Part of a small language model's weights: MLP 1024 squared ReLU, tied embeddings.
Each number is 500 + 25 x the weight over its row's rms, rounded and kept within 0 to 999. Layers, rows and columns count from 0. Numbers have three digits each. The size before them is the row's rms in percent of the matrix's.

# up: layer 3 MLP up, 1024x256, rms 0.159, rows 835-934, columns 192-255
# down: layer 3 MLP down (transposed), 1024x256, rms 0.0835, rows 835-934, columns 192-255
up835 020:505510491500493492559485501511463531456525489507489455481514501506475490481514504464516489508505513496552474525490511462497512527523527524528485487509482513470495513563458503464504519519498467
down835 023:520544465497515465474486503496512533501497507511480491522519481534522509517533525481493475490504497508483509527529511501521482506484519499555528507453526534493443483472494496502501474531511478
up836 035:479516496493539521479463463488458498474517492445463550479505506512475501514495470495486528490482512485506483556541535530515568516491520486497519495468514483472527484500484496479524486472493487
down836 042:523491470489506496519543478510530493459538499520518490487510487565514512541496505524471547486497458495495589506498485482494499494483530514526533525492509497517492508481471510502499518479523469
up837 026:526501466505498492494451521494526527543512512493484472496529477512469547473555498515510490485480515481497539503508529534506520481518495527520469471460504486511495474557509476512529502509489504
down837 031:466451520525520498495530480499484530532492525487502506510497467543463458521534517480492478491495532492526512507524473522532493534485543512506524512517512495497472514507529522496542521510503521
up838 034:509473521532505507495477524499492482513524501491505512452465506491507475515518483492502472482455514503487528487516498487534518532494505460517505515457509508474517534470495472495493468480509521
down838 040:468522493504483522474551443501492494515464512495509494461489526494517528511510520491506534474518487454478472487509531483453501505522510504485511476448510496537530538525478503519543527499521518
up839 048:511520505510497481540527463476503503433504539507520519541464485455481483499522523492532476487482458560542486492531494472523509507525519483518495471510503501459507530494487481501503512531532493
down839 065:466502509470520465499514487499535501466482487535510475488497504495515516485489505534434523553505504487474504520486518464467478479499507559495503474526530511478469482510545520510471484453498496
up840 060:462486476477505545519522458517483491549515477489506485469474481497469465523517506547498525529491501509530472503518476485494492490491496490476454470510520436497469524493495525514521461449550480
down840 079:492478519506533502496493480497487533519477471474511496441546485472501472511475538444538534482521496486524492498496520513532480522519492505539473532454521502520498478477484459503506474506531517
up841 152:525511477526505556505521465468486492475517476513470510509485537497477544487495522510523482458501494511519458499467494480472519524497500513525495535445495513476465489512496499512540553500527495
down841 161:517512526459485471509487469506499480534477489451557473496477509503484487484485480467491502516472473552489512506521498518520563466519514531481504513487488510505451517471474507492526535484487516
up842 028:516502505507521486483478428524542496518548456493526500481468534484448496450501501495513527492499492522545532466484540510486502454515500474484538492516458478504488461486508472468524524458509488
down842 033:518464551489463461472458525483497495459504534548500494508521497501511495480444479514476461540526492497491504558542467524508478546485442478497501502496507503509499549471496492491484501543483518
up843 035:455527483479553480504505481507490518519481483493504459465513501512493525476519501500493511532499508515529482510536513491503469508506551473491571529519484505444487470537460473513498512513483505
down843 052:516479500548491509498520499503480490465460531516540502517452487497514515507528517499508463479521510502498496531558466510504498496493498498507513478506524538496509520470504526465505463479499512
up844 025:479519520487508517526522494514480524528520507512462510553502460541508502495506535431487518491523547515512500518466463477510532504485524491502472516476460467505499494512472517492502520495499506
down844 035:492475517480527449512485485500504511536523541502455527485461549511537491501471541542509446529506488462503505486489498504451508456506463475523455504482509520502514507511510465528495477498460452
up845 202:471531507479519469495482510497494449515490528509502512465520490534510500541533495502495487482477520515490504488516499492468507497522494505479496504444544491474504525483494515465444495507486491
down845 182:465546497507515521493519461525431495501455477525544559502534489515535469506496459510493504490471536511537441511499504478509488530517504544474494449491507474468517531446499496528484486506515503
up846 033:529493487521478526481490467534502509566481471490529487470529482526475553488466474521486502500498487498522527481526432497505477517476500506495501489496475476495476493499515504488484490541533523
down846 041:511476479532503492500494512504479514530527502479488529506498489491503485483467479509481558508554476552536537527466488508475496473512515503500546519539506507518512483473526523491500509485516498
up847 027:464511499520511531537464490514505471536484511504522526528452467520510505502500506490517489544508513445467531522455491490486522494507491491485536504477522487447470446504486495445479520515496500
down847 031:496488487491517488495476461471456557496483492478487507486541492478489501526532571501509547537511544539515497474518470526491517520527515518483488499523503504499508552492510492566504520488501500
up848 022:504488493510479472552502531494539516499503483474483468493483496503476539517538496488491463493479531433520500530492519490539500523546489554508518511528522509475507523530457519500508467513494503
down848 024:506514492485488477505510451495511532510548483489544480495491499472482482530477536512467461474502514533498526505507483477520465497441502453489479528495512501514503477479547545491503487509509456
up849 078:503459461495536522496472516536497480495546477455507561494507493538461512545466486505515526479493467481501492485502489537493517501500480551536506480458505536513502484502512497484538489481517524
down849 080:475486510521454510513451496535504524470505534509482477488508521470531532439514517487524489498483500541533478486482494489513523461497532555463522481497457487456524503482525489525481496474481465
up850 033:541506491513524433532543482554504468507511491476537475477452485478469494524525488517484521446484500464492494502507486535524521503480481484481489515503493521462520487466518536457515444491527479
down850 041:473498488549524534452518473489489501541484528459461541512479525483521531522509528457472503463472513502485487462479489461511468521513493484499503505523505499478503495511513514508484517516481504
up851 033:476504486483538479474449494514508469536505474544530498410477493502507527468497480515516503504486455507473483512493527502509453494516497500489505553501546451504518489506470519474516516482516510
down851 040:519474510511530500492521482448483526534505503486504495500506521532500458496493492445525507521516506501515463438486531455498487475517533518530480487512455448463536504508518497514519510470484463
up852 042:500545522516440519492482494503516491524496463488513479525499512419471516461486483550538500511500492497526459488475471475518494490485500489504482525489504488475513535521474482485475478503482516
down852 051:496478473506475496515513532514490523489520520508491475483475511486521462520519476452509490514478534480534492504512445462504525504504480557507505498541475521486495503522435496515514510509496466
up853 176:499512478489517491453481502491495515461449514526504544510482478473512488505540509503522532517502515527491541470518499461520484503519460478516580503466489524494466521465530478514513538455539498
down853 175:530452464543491528496484501456451533472472528518548469476493501515466502554490520484496490486515476514529528483483463498469495509502469477491502505545492476511487522482538508546510517520499525
up854 026:468525487495507483478505509510535479473537508499496535475513513531480526528511473524508529445479474480522476475501504502526556511499542503535481487494466499462490468512528513473576474467491491
down854 028:494503492500538505540502551496478428513483489523490465513495491476474506489544540487473469500543478511464480515489500451556508441501501504542499468492499524490467505527434517462516464474471526
up855 033:540474467496471479519505447558500535507483469541527480545496496493465461506535522481483480506482485464538501504450468476515514476524503475519514475534461506532500520537494494478501494544507503
down855 032:502464477460499518481490543480511487525473551448522526486519529528472554523489515470470496485525533500453477516491534485549485528488496519484522505518482540513472515529498504513482511487527474
up856 028:488514486516506518506442507512559476479528480489506542508505502492504505508481482485516512484545523487507454501540517512468558503520519499545495497486487476470483478505494532457512453447497538
down856 033:517524497530509514530462508479498525503479517493524461475456505512527498503493542486503489489536509486490505547488529518512476481480438518467474490516513550503486500475496491492515515502455500
up857 202:506507515466552495479539452495483490511512477474536473506516512486476510557480491527545521520448484476507496537496541461506492511491521509457508474524496515508436464534549563504488502520448511
down857 194:488472470549525500482515508481483452518466483473491468519502464453532501457488483471496498510504539512494508513471508510539536552486458494488489569481473480529494496530505511505483463535498522
up858 042:577482520510501475491538506474516473516579511507515559518521485498490514516506495485535489515499499470514524530446535476526487482523476564504530518500449487503510465487451526470534497515498539
down858 060:476501466490480484452485517523476493493488483527469495469528484466576510526479512520536484492495522559488489505468499485480477505497490495540476449468550479489472500515512544517479518524500453
up859 031:536474495480519504450504533528539528551495491533473518486482530565494497534542517524510513499508468487506495509465456517520465525463509530504518505493530498491521475518496454481547512542496493
down859 041:527521520538529490465506488464472517440536499484524501460519462486509472479487500544541476518474504492491537492510560462506473506501538504494530501529466467508543514494485541524490522496558508
up860 178:514542480471491493524510515487512493453500525519475471495467480462555516476552489503491499522521525504522538471501487470502549475474519487472561539475512452519487461490498469485503524537527531
down860 171:528519501480512533469467502472502477520489489472491555502537501491498496508512494524475458514518484502518514506492506493524513460512490526477455510538477506513519510462489478481443480476484516
up861 146:506487474445528462484463431499491504467550497513505487532545504524522486485439496488504510496490502470534548488500525508485485496510533502497519499489467545522491505513548548503516527517506509
down861 157:497502490543505479505504516488515497497518465489523521510445525481492547486513515537556496489501534506534487519517420475498511469517552523529459477494508520503515512492538504524484515488478457
up862 037:491466493486527482536506514484493487517502530479494506525521529565469471482529513540527534462458502431488518446548517484526483459491515496519490506495491468527526476526467469489522534510493534
down862 043:518479526504471509501513515513495480554492518498499506482479481514528491508479525499455454531510530530483522493474475493503501504474498476503531507509483489501527485510485453528530488487489525
up863 031:477457489491484533508476481482464528465514479509487470507532513481497464534470458474474552480510524482517528541507518499468552576489509507494495494530487531487487456500523530498534526477504546
down863 037:475505525504551522477505506540477486470515484534489491502475500503457575482551498458517492473489488524488465489489480473517482477502492478558503484490478501525498529459504520500471475517536508
up864 053:469463504536525514467545488531537470486561485491476545460521479542522509551502493545483567465470505473513495494520542472495532474493498489539522498487509500522500525516526564455499479493480527
down864 067:463512477470505475533462514518511495477518511491493508550506468512494527497486468500480553511500551511512511501502492473496504457531492488527511505491509531513567512459544517502494532510495481
up865 028:515517487474492489527522513525498480533536528519489491526510490511503489485529483522475487441484549453510562506506467520477493500513481533511510525492489473496532488508478490488497448465446507
down865 033:498502466515483488449469480524516472463476517490487531467500506508524516509515479480509490539489476515523505471511522442511486478515427530488502516492535512475481529463502515494506527529497466
up866 190:483478480492550532487469474482528496539531442537512520528483504505524527507441497519518499527510458512517461474469447529527496494562527442532459482492487522461502509515511477500521539516542491
down866 195:513474501517505498503485474514494478484493543485498495507497463500464454472481497545472461506496477531442501461549455473467551506489520502485534528465506525510533477484546528498506478495468482
up867 039:511521476470474473521513463522504485481561484478497572475534474513495496499493509492540473504455479523523497485463507518473493486525501502488561530499541542515460530489502522497457500480478474
down867 053:466487514496540487477504516530496500514482543485491453493531501468508493527484518480509513565468506491512480487530496494486437483520496488472501501560489473459513475477525448498493535499479484
up868 038:495467534487526493509499497512492497489514485498492514478505501472468576528480492516529479525422501470451511517494490526467492506503501560496510489464521494523486505505488507511521503484485476
down868 048:452501515453518482495490500491487469478515495462481484524506469504492487481508534510498510507501505561527530483506534552514481492469477468492473487507455507505435480496539535426534499518502465
up869 036:476517544502573531498517501509482462500539477519493522515518450554513485546470516521475514493465489532479500548495512475502504507474519484537481515539486485482483475522473476527466502473464510
down869 048:486501506482481505477511497509488498523523519469492474471512522464490513511464520492508514473482488534520492525468471487517485517460446510522517503585506509472522518521522490527525492504520501
up870 158:496484489504529503505451521508498482480478496563480531513466478500468498545503487519559540497490445510512518442455445488474518525481501490493492541480493477509540480486503465488483491526528495
down870 152:499509451465451516491498524496507509535505510488500493542530501535495527511501471454481441485434492540566510514526523475527490473464485508497526457520532513501526493473470462486531520504511522
up871 217:515488479499482441508543469509493463487458524482456510471470469478510491502496514482505509464512541488491534499440522511524513504469509502482482498525488457544515507526464481493516486534486480
down871 191:472519478513537536524510500493459506445503534481495519476475512465490496524559443476518487517493475501501505520480496506464494553570488464519546497496520515459486543525520524486496472534518497
up872 213:470506479515564474551492476431478479511478479519432509548510481495508518492512504452521447480521476495489527547502505515484492469494502499528492535480495503469507546533480523458486525494497525
down872 195:530469469530520481494498520495460495555508514471509549496556523483466457550513500474499499461497468514513503522492536506485516486506498476478478496511495515493450504484551479449508527480538477
up873 174:517549453476484537482470486505467520450474511492498504545482487509506477455512498534554536480502477483485496492529548588502494491469494464510533477474494484522488540504511498548505480482510497
down873 169:479458492493486466486482510520508502513448498504475489459526504466530524558464523507509500490525530503525488489500520519498465509527486500499466511461474499449501486485511505462522491491505530
up874 029:487526501498496484543500498523504487537490492529485523520501522501488474497470452479489516500544458521573496537519510559511520501538529468529479477469504517457468519517499461520532497518484522
down874 037:472471493441482548462484487484488518471479503485516487497544464483513490478499531512494501483521509484523544463488468465479516498464548517516500494492511518524482445548492508495502520478468447
up875 059:493490505495500468492506499482497520509530476509488511479497539500497525518499493462452476523499469498483535496526493462491468514481491506501545527488495506549503515562492483494535539530486495
down875 067:490517567519495517490495529504495493541473530494503501521524486545506522468489515496521553488490483474475478492452506447463452505478503499471542502533501488512531515507533498504465476499499510
up876 028:484472478513522512523480483494511506487516443508524509522504517527469459507516422508502509496485504485538492524496494555518525503494486504539519509490492456514460501506473532499496471485523478
down876 036:478513525510476561515461493463529503470466487458501487486519510542552489505502522501475527548504494490482501495459440475483499503540494499519502509438532505514498493449464506501472523501537483
up877 025:526497509471531511459477500532497525515482526533546542473510514533493501493502469549487509545500516505532541506517526533536500506470495509519535485468480495486526505517521487510469478522532490
down877 029:512513481491468510513497485482512494491495488436513453483495509510517490516496501500521526519521467503500516517485488476469471520513458506448548466506516523479537493511528481481489516494482489
up878 146:513505523474531501481526465532495523454530455509521508500532499488513480501471532493495455545487528497496551471536480479494497493476473486509521458487497529522510474490504497499509532514520467
down878 166:525489520492487474467511492496456518482498477510534497512494493494531505497523515515518483516498522451491483506447499481496505537481497540476507527519477487438458544500524507500539479517530453
up879 031:486450504496497522475511486540520503550510468510485492488525557501508457475456420482471497516515487490552516512470521534552528500475489510500496507481513530485522517472477498502512505519535560
down879 035:527497514530454475513498501511508452472510480453549486490494495516518459521505530474487414486566488509478429530511538493516504456500471509546524485505501576464536503502513499488470490495455497
up880 058:490513529494523500513510497513497457494497499494477517482516464510458457511501505551517455489479467467488500505502493464499471497497534481516489481473519492503513503480494476525540523541550531
down880 079:498555512519506514492511472522531515493510465512479472495514530491515495480534551480500529495534517538481485509508511469486487509544486498557535489464513495516524508500508504454479509510527482
up881 020:487444478540526550501459502508522494486508499527501479490466530492465507527503458514505509502489466480478487516500518523521501532483542492499457500487489488530492468538480518486514492501448463
down881 024:517504521505482446493564516487513552518503505515506524452484528511509538462514536521503491473455502550517532501474527504520469497539461533505492512448547520501544532496480493508504459498533521
up882 025:499471479497472570517481508491520537551508521495463508511518511513469543541501465502478495519514529442527513508481509508501545515497468496470533496506506498490517503493468547526497450524510526
down882 029:525488508495482514522463496530501472474521480479522468434499536530530464492494509514501466527483494463480500475522538530474480519478522539484477463508503490481519536553486512523509472529494525
up883 029:512502502489475560548448501543512502509474469502491509495527501496467509495532530486492507489488466479505514487490496509560496513495525453517478525493508480538488509544499490475472523484484514
down883 034:479496489496512449500482500497515502481487514476517477477520505534500510505491499515499436528475526484500495507482514517511497491523520554477471497466510524491515467458520474493502502499517485
up884 037:503465523480521505545516474480465485492533471485459498485502477478485519514535500491506493487485465514513523507493530511497517511480579461473481514489504480524531520525559533502462546529508530
down884 041:544508516487493473479498516467492511466522531477508454462467502532514505479506518502473480518498504528474478485525486485455474531466481483501514511525511493490458443495544538501464507509496488
up885 025:522526503476469534524450472455511505540521535484501508506514548527529520487556468526496460503454488493504527514458479523529487497513476532485489545499463488481516479510507483474466518490480479
down885 029:483460484550547483496480498539470506457459479534495476489510466450510520501502492500461462478507530501506532494514509525525502511511517538466492519486493468489514523483507495502502545515502513
up886 018:484511491511520508514499533547499472503492512491461558448510466498515516474485502475520481435464505521530488517471538536531462496543510462541506510508499503466532520503536549506493471502497481
down886 021:482439490449450516494473447529473487478491498476520534519500484466478534506485554487471507490522537513534512459538541486498521542498473525463519516513487488509515492501537504522518481476545507
up887 137:545483480505499510475531442498497496494474488484486479531468463535482476479518499517513470528473488488497500502476497526518501511485488511469509514512504506474484546464494554517508505479539485
down887 155:548546517532466487460485498530514511484498535467506549520500471503529467495508533502458521491511469507483495546527495514473484505512506502486507446506502525490522471476462530493480489554500524
up888 025:503484532508455501483491505511472495473466474483483480474477504498533497468525479488430501505470466492476541493504517526524471502495490453474518529468550457497461545456524488488493498501465522
down888 037:498497471497551504500529517472476523484463516532496492490489499487506496489498523522483494480484498481515508447520550460484526521534516489491484535475467452473461463498512517526487537500502478
up889 029:506507517475512526565514522462532450542503479516460518490530456509509491518508508512553485521466516437524519512446491532488476473449466503487483530509507490480539482485556496497524464511495466
down889 040:484502460560526475481541470495491548490479486541541464524556502527523494491480513463486465517489506513487520522486547482487518493497506543490518477498528459556477521456485518506496522506480465
up890 041:508469409495463487511494465518466482492530458453470535512533493512483493486506532522510499461499483498513530498483511503524480516517489501527515502483509531490468518577510509447471489491553526
down890 056:474514506454525488487448518474490503521455535506525499487507477480492469505483495474542555517458510509494478486509451511548517498498456481504485485515509503466509481465508513535503488492502531
up891 033:490537461555500501529465504536509513509528481488519503484480482470492468516535439562546499522488509509515481515513520483483474506501465510475534526518508497498503468510465509446508500438504528
down891 039:497496511473505528488485487503489499504519523481484512507533512514501522462456533506471534519477536485504484485505472495517485482478509532496470524527471485485553550487556496461460520512535462
up892 182:476513486512470550496469523466476458533515512501513498489499504446472472495517487518487539515469529478489503468510480483501504475489527508490490530509545487510428567499506508485535490504494519
down892 177:471509516492462440526497478459507506478488486501560476473507552523503525504508508471500512499517510532468517504534528519513533512467499475462498464523499513557537451545486508516510502514499507
up893 034:474492454484473541500463490494495508546536450498467541477528499491463498509482472489535516552470494529504505479460475524532464504550486492488510502485483531524492520526539536490503531512493504
down893 041:501482510459510479505567489498506496508489501466553496506535508502489486499486493531501445485545555442493494474539521476546520515503505494530510499496509524544521475504504515556433508500512508
up894 029:460482506481529499512489516493508484507502497506493498450487490551500454513538474504521436488487505488514471525484483516479534490516537510524473464469494459551443506496499483466525488496496514
down894 035:500525511488527482514495528460466514479488487475507510522540462493481502510490509460499513481481524494534459475531535469483484515508506493502494533499490533509478510501516514470507505497512517
up895 029:522522536509497497541481535495507534525515488512521453530483496481485509488501485512468532493507520483496538497484485503493512483480482490465535507506485475477496524518533482508421525534503503
down895 033:496447510508521472491546456460522500488490531470497512523495542520514549470508539524516502518509485533473537487537456520495456478500488512523462495476490513484495536509502561480509461534479524
up896 037:485526512473508539525492528514529545478486521531495505522454463516510447533493493523495500475520508510549491464476531541505520454507497471507489510472488495465489514497475483467469508476500494
down896 047:529483477517485509511502508473470508468512505544499453520456491466493518528487514488490512471517544539522500515477509519481485499523521522541482531489517524536498488503511477519509512510488491
up897 034:469482513513480507540526532486506501473521546520536482500473502510495466515484481504486495496488462527497485472470492552485509529510509509504513484501482546463480515498539466514486548503495523
down897 040:562523512479466500509543525511483467488500502461457528533493516540465474487550487503493535501521456540515510531473498495532481478526492550438515480511538460480490468508467480469531480511482491
up898 041:478510475469520530488471550519493516505524483520538535534481495541473463506533564485512512522532492523496524450500486509471501517507524534487494519472521479488520504518487504465521528484513536
down898 052:523530505524485474474505455469505513474494572481473453481468482453526486507490502490508496494497544493497497496531500471482518559471496517519513487482484553490452508495548532475524452534497477
up899 184:523532560430517519493515498477459520529467530521511491523500502513508504527525486474541536512486480502545565479458479502525461481497489512477504469518506522477484497501539513514497499509448550
down899 171:494462507447472509487487487525508501490460527518532471483534484470461498499501502496495521508444493526538536487547521513519475471504511459477491516516531511526515542502549488491459509529506502
up900 030:493509504488514501497497494480491512504470509507526551500455472488498445490493507497503506491519521441472514568465535496486485505501495472526506571493451483424549523513510501499485530494487527
down900 037:527470493498512500507503492494528500516490476501528493540541533507499522522500494464501470488479504558467498519488500534524504496551524469494490495488497483509497508491466462448495490481492518
up901 025:518484466485493543491470514530488513557496471459509523459507504510502516560496454537546505498473494498472515527495528439503527512492490539497519547484461505502479448547481495463518550505507454
down901 029:491476484496507512479460505484557501495523521529526463483517472524469493471480505509441477516471539485522531464502512540502502511485520483513560480492513504495528555497507504536504452505492486
up902 034:521497507487537521505426520523478516474438495471485490481489455516505509522534453509472490498500471457498544559491497519490506479489494465471487500530489462507520466513557498513518482525521482
down902 040:515483529518465503502495485463532472489501492520521483510479527543505503481505499503529472503515538548513554496535463520570516457535504474472570521500493501500507561482468501543495540468476528
up903 186:503539454497499516543527502477488451503545504484493528495506500517484465509504537546551520493500520501526502486483464509516511488491541476481499517467550472495511505461476474491490481474497509
down903 194:554486510467469450529549551505500508470491494486500503514508508488522516525549537439543497492510448511521509539504509499481501504502492513507491538527488505532474476530547475504469502505503463
up904 200:498516523536515520488521477534494478548523487525485533476477464512466518478485497558484509536515508485510528439499503479519489455487496461508512466486506507500515524496556449505540544476442508
down904 186:485519495490504494497529500540488475463496563516502477469519497505513546520469529512482521489500492475514511465527451497493534470481521488493494528521496484483496486479502553511471497507477531
up905 035:489522523465549471498490498474452492471494473476473520475553514485515508488505510513494493513474492476527498539516545515471493471488523480478533515521522518468518504521524507485515500543487499
down905 037:444490504502482474524518507475511480522511500498522516531519523483449495490527479509479558513565484515491504504490529462517480508521490525500486509489478504492517512506477503483455500484526454
up906 087:511482512537497471538482490479517488532505539528501486512483440508495517503468493523488489488441503537503493506484477536467461506519472484515475511512510500503494492509534510480519466438455537
down906 104:513491484499487500471500569507503502496518490511511495498492496522527469535526519461481508482492504537502501539501480462459526499493502490499556525483466539469480445486476498522501501510473496
up907 029:505539471494464499524459497519489499486520488493497515468523498549534490513489429522554495458480516531526525476488533468502526497543500515503487499536480509479491531497496464499528515496473551
down907 031:525482506436513493509469531470536513568533520517477489501497524462448440530520495496488519520482534519512516505496517538475500474485464505510508496494490501510472508519492482526513544507503475
up908 027:502508467525480506505511472526547499494553460533495484516510531507526521488515493510503475499507508544510547556530538525485512485519495513533457507525490489512474512533492516483486498520444551
down908 030:478504500530520513486493446499508543502500471485498471503495463474506511507476521457468515486427480505516480444491488484558513494511489474504505485466512526530543481444509456516542488508492505
up909 165:516493529470513496520541456516525525471507470477502513490502461492492476498528475478515507516524476514513476496476496519511487484471544506481483465480515505510527572554488525486552510485495502
down909 168:493506513439479497482481534540566478495504493484499481519515525518511504511492475506487513466482500514509479494481483499551525519455503469520509539532512494515522484472485546479571492495490462
up910 028:526500505530499493498500463549516506466433459536525537515499508547506541520527474525477512447495486477541507503453521487500533515538515453487497513536455469488485483501481500508494493514480494
down910 033:465469469505541512429494520475519467544535471514524448460459499501526458508467486476540534542529517486488544522510518479462523494462510501499469455498524497510498515477515478521499530512492482
up911 156:488513492508490479487494450487504495528479494482466528554502485484492535495526482419510544543514490508527526501486494480473468553500527530514488458517522506488458521519566458476515515504506509
down911 162:507511504506486504480525478473536506489482496497534474468493497508504498491553515489494525566509521495445508493518521533462498551542494488485518505513505475536476490525521506494483501476477480
up912 176:508539486449528526482466474512486535438504484466494499529518471513516501501519548508512532483508510466526529479490496531478505498461474530533499512494541485509530480489525471488535519480521538
down912 171:468489505482527457468503514522525470500487504469483494485495467490502525469519531511488507494534475484474497491529490536528498475494482488515550465507507491461537515508468489507512482506519486
up913 041:545473518448486508523482503512533513486487496508441497500544479485521524520514495471499498483507493471539525470474485526502503495453488494479508504495533512490520531514509482522511483524522490
down913 056:501518497509507476453517519535484492494464493492512483526494481487485471509486515482517475517493455548468468535503453500500526518486502504519495489504487529491563514527517491499523491547525516
up914 038:510525476548469462478476519493515456515521538485501531479495474544491507474489492522491543534509519499534516479497549479471542494479531451489508478484495488510510503499462513452463481543482470
down914 048:501479489502479533488496504478552546507537499491563494522431527514510462519456483490549533504498471493526540552485494462488492485521502506516527499496464498539477478498513503539570532520522500
up915 144:534540482499492506489504443519517491467470515534477493503506498508503500491512543539477470511479553472472521472492473499476532537514530534467505500499530508481453515491509523520501507483527529
down915 149:514517487536494510520532514448544527495490483500537503518482488504493505430483541544483486500486497442538477492473513543495481482524520524542487475507487493496487479505488503479489533497542484
up916 157:486512447468500487500506496489460510486536451492490527516511479523493485529512493464496495503508481469536489484493514501474480476500472502499510541505505522513425535533494502489519526505567536
down916 169:466510495481488506545451547518516515511535493485486482518492525473521497495513548464449487492479493482526480514474500512520494510522513467489472503507461468547496532495516456492499517511515528
up917 167:493524489492494440486440490474506497474518515517505506494495506461491520476491501447506499512540492479512487524511534527476472537493513501473552470531504518504467493531495531502509515480508518
down917 157:462473557486465501484515527469521498507490522525444478465492489497523478478510523477519499492543510481497468516463499487511563526503489437516438522459498480482556487513467547502460492494476500
up918 039:489512519487509525510522497462486537502483501518503542516484457485482474516501480500486474488456518500542466513490519498474511509512514528492436532525498502489495472500509491493498531488503511
down918 041:521541492493503474463517523550472442452514503506546514537495500504526500526496529493499513525521498476481489461449444481476518492500509541507517485447513482497504490506486525488505505493501503
up919 171:528476492488530537501469498508526460488493469520450481464500521514519486519504503491493494517491490499489570485488471503541461497453494484545498478486518513533485531472498499489496492533474487
down919 167:522471530537496506474488507500518449447475499513528498504520493560481462502500511503563469507483492492500515482488505525459477497498538534507502511456524526504494532496511513494494532512482495
up920 038:523509500518489504531483486557511479514534500530495496477509489524487478513508506491530511535479509476477476496485498558496511450492542495490503481440460526524519499509534512487534467504501512
down920 046:521508493461483517530483483522501475490522472472526474516511557497548503504485506541464493499523505496527497507505519464482522479516491491458468485476495489517528482519516528511496457454520530
up921 024:480569512524501472469497508506521461549526521453521522455484546538502495486491506513497503479453484482500535518498494490515492519511557487504504482488503498482493514540524466490489516498462534
down921 028:511496533510506527498500500518503501495527479487501494475480449509523487480543458493480515505487510498550517521515504474515478526486504530496530476522448487500473440513447498488520519475534455
up922 048:474491495448528526503502487489482467505482456471499472499554509479484500476496514494412497506511476524532485517522453530472529508529517509515467500500530475497508488480498495459469520524485505
down922 065:540520533494491489487525460488502517509517556532481492503483484506512484515484492532507495511514496509514481452513460525521546517511495496522518445478477550482510505440521479539483502436499462
up923 147:505513481500518449462478460452536468570503491458486469503518527565478486487465516499492511524480489503509471483470493526545511522560502464521490474485504509522490507486485516480449540523508492
down923 151:524501487481517480488452504515478518464508492551520553473517483496502527469475494477473500493495496482508520499468516486501530499556499540516531516511473507466521512528475497538541549483497501
up924 052:528539509506495533516486481491497458519501486513480532442459490480481496509511442498505517477497491477542515480491490433521470470496526500504566508527550563465514527525515472489505520493474516
down924 076:508447512469518493491534514500497536484466518469489471508497484452476512541532479450508496502526516506476501505510485456515497528469488478546495508519463476479497529510511492519501489481519495
up925 028:521535472501473483492501504528466511463499515443489484493512500492480502483501489507492523457500477503495488529510524496486480512488477542504510491552480533479489477516548527528502479515533486
down925 032:505522570494478490534499475507518475493508453519472500464548507507541544493430463503517467554501477529476508525468506490492462476497486487499469519467475486494493532469507507485466507512545492
up926 025:496486492485494494515507535551517508499483483525484492497510540505522476462547516531494488501506484461502488496462507550486516454528541484473454493467435509479546475539516508462508480502501534
down926 028:525501489473524466468541500495514513441509534452536491505532479493495534513501481449480536452480507499467459498520519490525510465472457481498543450504532460503459503465497507517492499481530529
up927 030:491499464475578499497478476504488459484497478480509524460540511515512517516513455512519494493497443492494501510487547472484533509484490558492517512469468515508482479533531497456524481535504536
down927 038:512458514502485525473472490437545512481542482537492522517498463503491525501505525474475499502496481482492521492495498487520488492537559528504531490467539516534457500488499508539485505493488506
up928 029:464446473487504535546478510526511477526488498509457490509518469482473509519495496484505520577454518509516503521459502524500501508530517514496528507530443484468483505440532536496507515517512499
down928 034:508480536515540491485528464496480459504480480451534514483536503549550534453459527471491540489516489456504499483524471498467506486483465484504484510503527488475528479502498467502488501460469532
up929 024:511500506462502490482467504503531508524490487531522468521492467558477536485478520477484488510460476546543536542501506513509510512492505500460539509483504533474466514531520460499522478503499512
down929 031:518471537535539488469507497448510518436480500480560515515524484496563484534523479504526454454506444513487497509502501482530507530490476546462494490523526543532546453508483531537526475472489514
up930 033:487510517487507500520513444492525476494498464509487512529476498484517524501546502499506536519475483445506478511523516514507483537526468471533501515491512480487528477541492490528493493447433531
down930 044:524482483501430479488469494465513551538495549493529482491486518499562528515500465491498504491527509497552538500445480504497486466545519524508537493508430517485495460477493537469499515474476483
up931 047:484499506491506514482464504530489501485449517493495516521500490537506508499500466474526489530555524493482533525495528493543460520477523546488535507468486494483492453520481464498488484499497457
down931 065:530506509547532473528499523469479514555495527537491524538493480483498471526467512484459504491515483470498481497486547499502508473500510538536480553494528507519426490503514533502495481504457523
up932 028:510529498518473537492517528560526493490548526468521527492492484534490482557489478504514466417473508527523500489520501486554534536509496492500512504469481470504498466526511505484521501480547503
down932 036:540487512478517499506543484484471494527518492518518469502472463511471521511482517514515500471539516508513450480485463478460518520433529540494500473490551502467487494498515486494485497454479478
up933 053:509489497523499513525485519556504498478540445507513515450488490502450485500501458499484484475515497471495509537513523459518493549464535504548491499532550477470477535546494500521500461517531537
down933 056:521489533508495505494505495499529512457500519497487462455469474492519506510493527513479541503528478480456491539530518494540489506466518448480521497481480513502513578468532493500542435507482490
up934 158:538534462498499514536533494489467512498569505481470498444472455495503487540529527499504511460456494497476462499474518429545471545501505516506538509494476493503484517524479465520501506498469489
down934 154:497519486472521525561482521480524491506507551467470500496508515537504494440496507524496508437501467534494474491522499489491520490526472488505511526478518504509516486515512512528503497468457461